config.yaml
tie_word_embeddings: false
init: "normal"
doc_mask: true
Each number is 500 + 25 x the weight over its row's rms, rounded and kept within 0 to 999. Layers, rows and columns count from 0. Numbers have three digits each. The size before them is the row's rms in percent of the matrix's.

# o: layer 3 attention output (transposed), 256x224, rms 0.188, rows 148-159, columns 0-111
# v: layer 3 attention value, 256x224, rms 0.222, rows 149-160, columns 0-111
o148 078:539507539501529448480520470494478488512460464467495502438486497510471497480469526522541496544478519507475488493542516489497498501526511467557451519473496545511537513480477477483492512500540472501502509485509498491525507470494518504491500505531510485513513511520472497485536506473483495460506507520485496518504490532531497536474454467487
v149 103:465492518470516465521483515511516497472478479519503443501494533485468513458509459518492439482429512504532475487502520518505515527516488567519545493489492469454474495508458522493535482518514459469521506453486469506479494536488541506497528516518508536530514552528511493516518519533486495494481469471510493505500455530504471495502530502516
o149 095:549488483475482496533487490489488493517465477497513454520538489506474505547533501510487511542485488511456498525549488482497503520503512498488497521504546511479501498510519540518537500539474502458469480521519523495511489509479489493526518476510491552506485550518489475485519519502538497528512533540503504520502490497467529496514505473507
v150 098:519524554512494497500519483577481488515497472492495500489478507467532502465479526500499504465507538495482488477473529521531509523500544531486502535501464486473522481510460518444527536525460521505512524513499520485504522467502519482463491512509511491549506492459539479537499493476492495454477538503496490445499486512539494501488533517530
o150 080:508515549523456511488498478435516518510486473506463468483517497514496480540486500462487527524432490497488533452501481530472559459506440492473491501522524494493477517513501510522511549462525512560497441457549487508497461517465491524492502511553465490492521497504532501507491490472490497528501465508499515539523539466488502477467480530512
v151 104:461520493445490505524459506491507515534506503480459487538486444506491486514496458488526504517509492496487536511512519465517485430509484510528508500502508502507496526517506528502504440532513484469500518521544478521502490520493531493501463492518540457451459536522511485527511466474471483513539509558542477509478476474521514518441486508495
o151 089:519508470492494519465504460511471463511504538527537534521519519466446530518525496515492446480491477513474452484538488471521469480464495483495517520503461487514506465468490497494473518495492468508500485510502486477466477461497476497488491474511492560496525540470488510521488530473529539499530459480483508452470520537556481500496521524495
v152 089:563560471486494478501484490496493507536488503489510524487505508498509495480478577500506481475543534490513494508494526501515513516515524502553486487480534451539515520472482521503518443512499525498546492486508475519493468535484521500502503482528513517538500458542450487509543514523510478511502493517499496473517495520504468502484476447505
o152 081:522491476510517456469497523493528497455510507520538510487513513496546498472461552487510517516465513468501505466497500496531468466480501517494521507498505521540510533494495469532480509512525500507437493506520512477552455448518516475514509490487509470523506510491515505486491549504484507518476431523461481477522496471521504488490535486526
v153 095:499497510486513496475476486495485492544531511514491482475517496467505486528519514491550519519522430520506479532516534456515495515450483427511519490535464539511438501443526493474513511487500508507458507488509479525486511482494489466487500477501526516466485489486485503498550462515495512522508489493518479495499517524514539489498501501514
o153 080:534477495450503529478513457501518537494487452483521498513519482496506522504552508536502491457476492498495498501542513466503509448501515528499472514497498498461504530519466483502496524506522512509471502473471473506468516487497535493487485456499475471539489468511507481527477533471501489492518500520485516559481504509529515539490542535513
v154 092:493503494525490475488478501532486506478524482504526544507485480519557517494495489512547500549517546532539460486541456518495520490506502503465479461475524518430492482492493518483546467531497523497474507491488496515527508527518488532510452449501454542501466514475469511565480517500475492535479503490536514482497499533463537512485519467468
o154 082:518550484487498490504498510472492445464465538514461525511526522511498517501482537477487522508453460492481497522512505494524477527501461451446460537477473510522522518544522455525488543466523472469495469510520477501444475494515497507521513517493498492507511487491531545517485457481527514475514514501511512500517490453505462531470455475505
v155 103:481475495523525523462512534525512531507511499486509519523533487507460504487506499521513489483456537509535486557488477528516480494489507531508501540484475454485546496530479477489517500503509507482502505487487516512462516487464513489481426530490496528496486506525488475491463510544475483502512473476495464478515466470487532508499485509464
o155 089:473517460513516483528512455485494492506493499477517464531542498505516487508486544499465517505476473498480504540475477513479511524554520501458532514513478468539499488465517503506496520482491427506496518506482490526513496487495497510478512501488521520493517488483478457471518491525553530500492472487523495529497463465507514501500562461523
v156 096:476520495558525528487487497508503520491485469505532459470508530531501534465484496506493521484490517534521522542437505482475478491468537502483506508478516483543560526505473503498475510500537500533513488486516463467477501497461499481544518499502484498502490473502483485493491503508468542484496508473510515467504447479462509472511517525475
o156 085:537476466514451548507512471473454507473543502457484531563532541511515483526484525504514474488505457484516500523490514505505510515521487522502535465482530498492496518499490513497451507508501509496520491479516525442543475467532499494526440485505515526506501519539506523430482481546544542545458521452472496539504497495489532525480543501496
v157 104:485489490486491504522502519497531480474539482512502490524500528527510470504485483464486478530448499498529487491496483520463476459478499529506476496495508526501489482501478527469520499477543433519476498511514489556489511523542486496515489526511515475491468499545476484450489530546467508534562487491483473487529498500484505482523507465485
o157 092:509507464519534499494452511478481502511512509467513515515488509483564489474460511531508502487508494506542508512470473477522477518485492533479539497462481467538452490494549484534528503510473497493511508508476552488488496507465458458516465498451466534496468501500509542518455504532484526474525484458496472523514501447519534500474556498484
v158 095:464528469528574508525503520430485496466505543474511491493515436501525490530480554463531504503476496460540517504485487525489472488526494486487502498526525489527487499495482505463490495491529503497525518507445471503512448525504499515516535446506536492464510516533498496510505512504494507493546476505501530504472514501520497515464517528503
o158 078:517465477472495490510508499465518490509463502527478515519527487483496525505491520459493498538479445503522488461509519483545484480479493498534490511542534517480474508498522519485511506478532563504488505466487466427523485468478504518509530507447518481524459517468504511531488485485540518488523485501488480496470496483549478506520477487516
v159 097:508534508537510510497525532483487491507511516484493498520505527514504492457491529501495505486498498459547506500501480512514501508452521517499510537531489485488492453519437486548484469505518539535558470468531460493493468497517479466471506491537493546471512480513508553484499492512491504484527540492492507450465525470481496480517512519525
o159 092:514511459459501471508496496476487488524508492524487495475509525481518471490485501507505449462517499517499497516527516468517495483507503455492462489469567486475507531470525493502478504507551521471502492507493567494533493499474563495508516506481516555518515501472543504486471512527510500535515478493517469529556521499480491504528489490479
v160 106:498513508473497517513488519468529475529542532553540472509493472475457495477505510537463514499479516507486487497506511491491480507515471490528481468525509524531494483476425490539527464461525443451470506516513533515486455494502513553497523513471541487442539496522477464504549518509496515456524508481522486509477510486481482512526469497489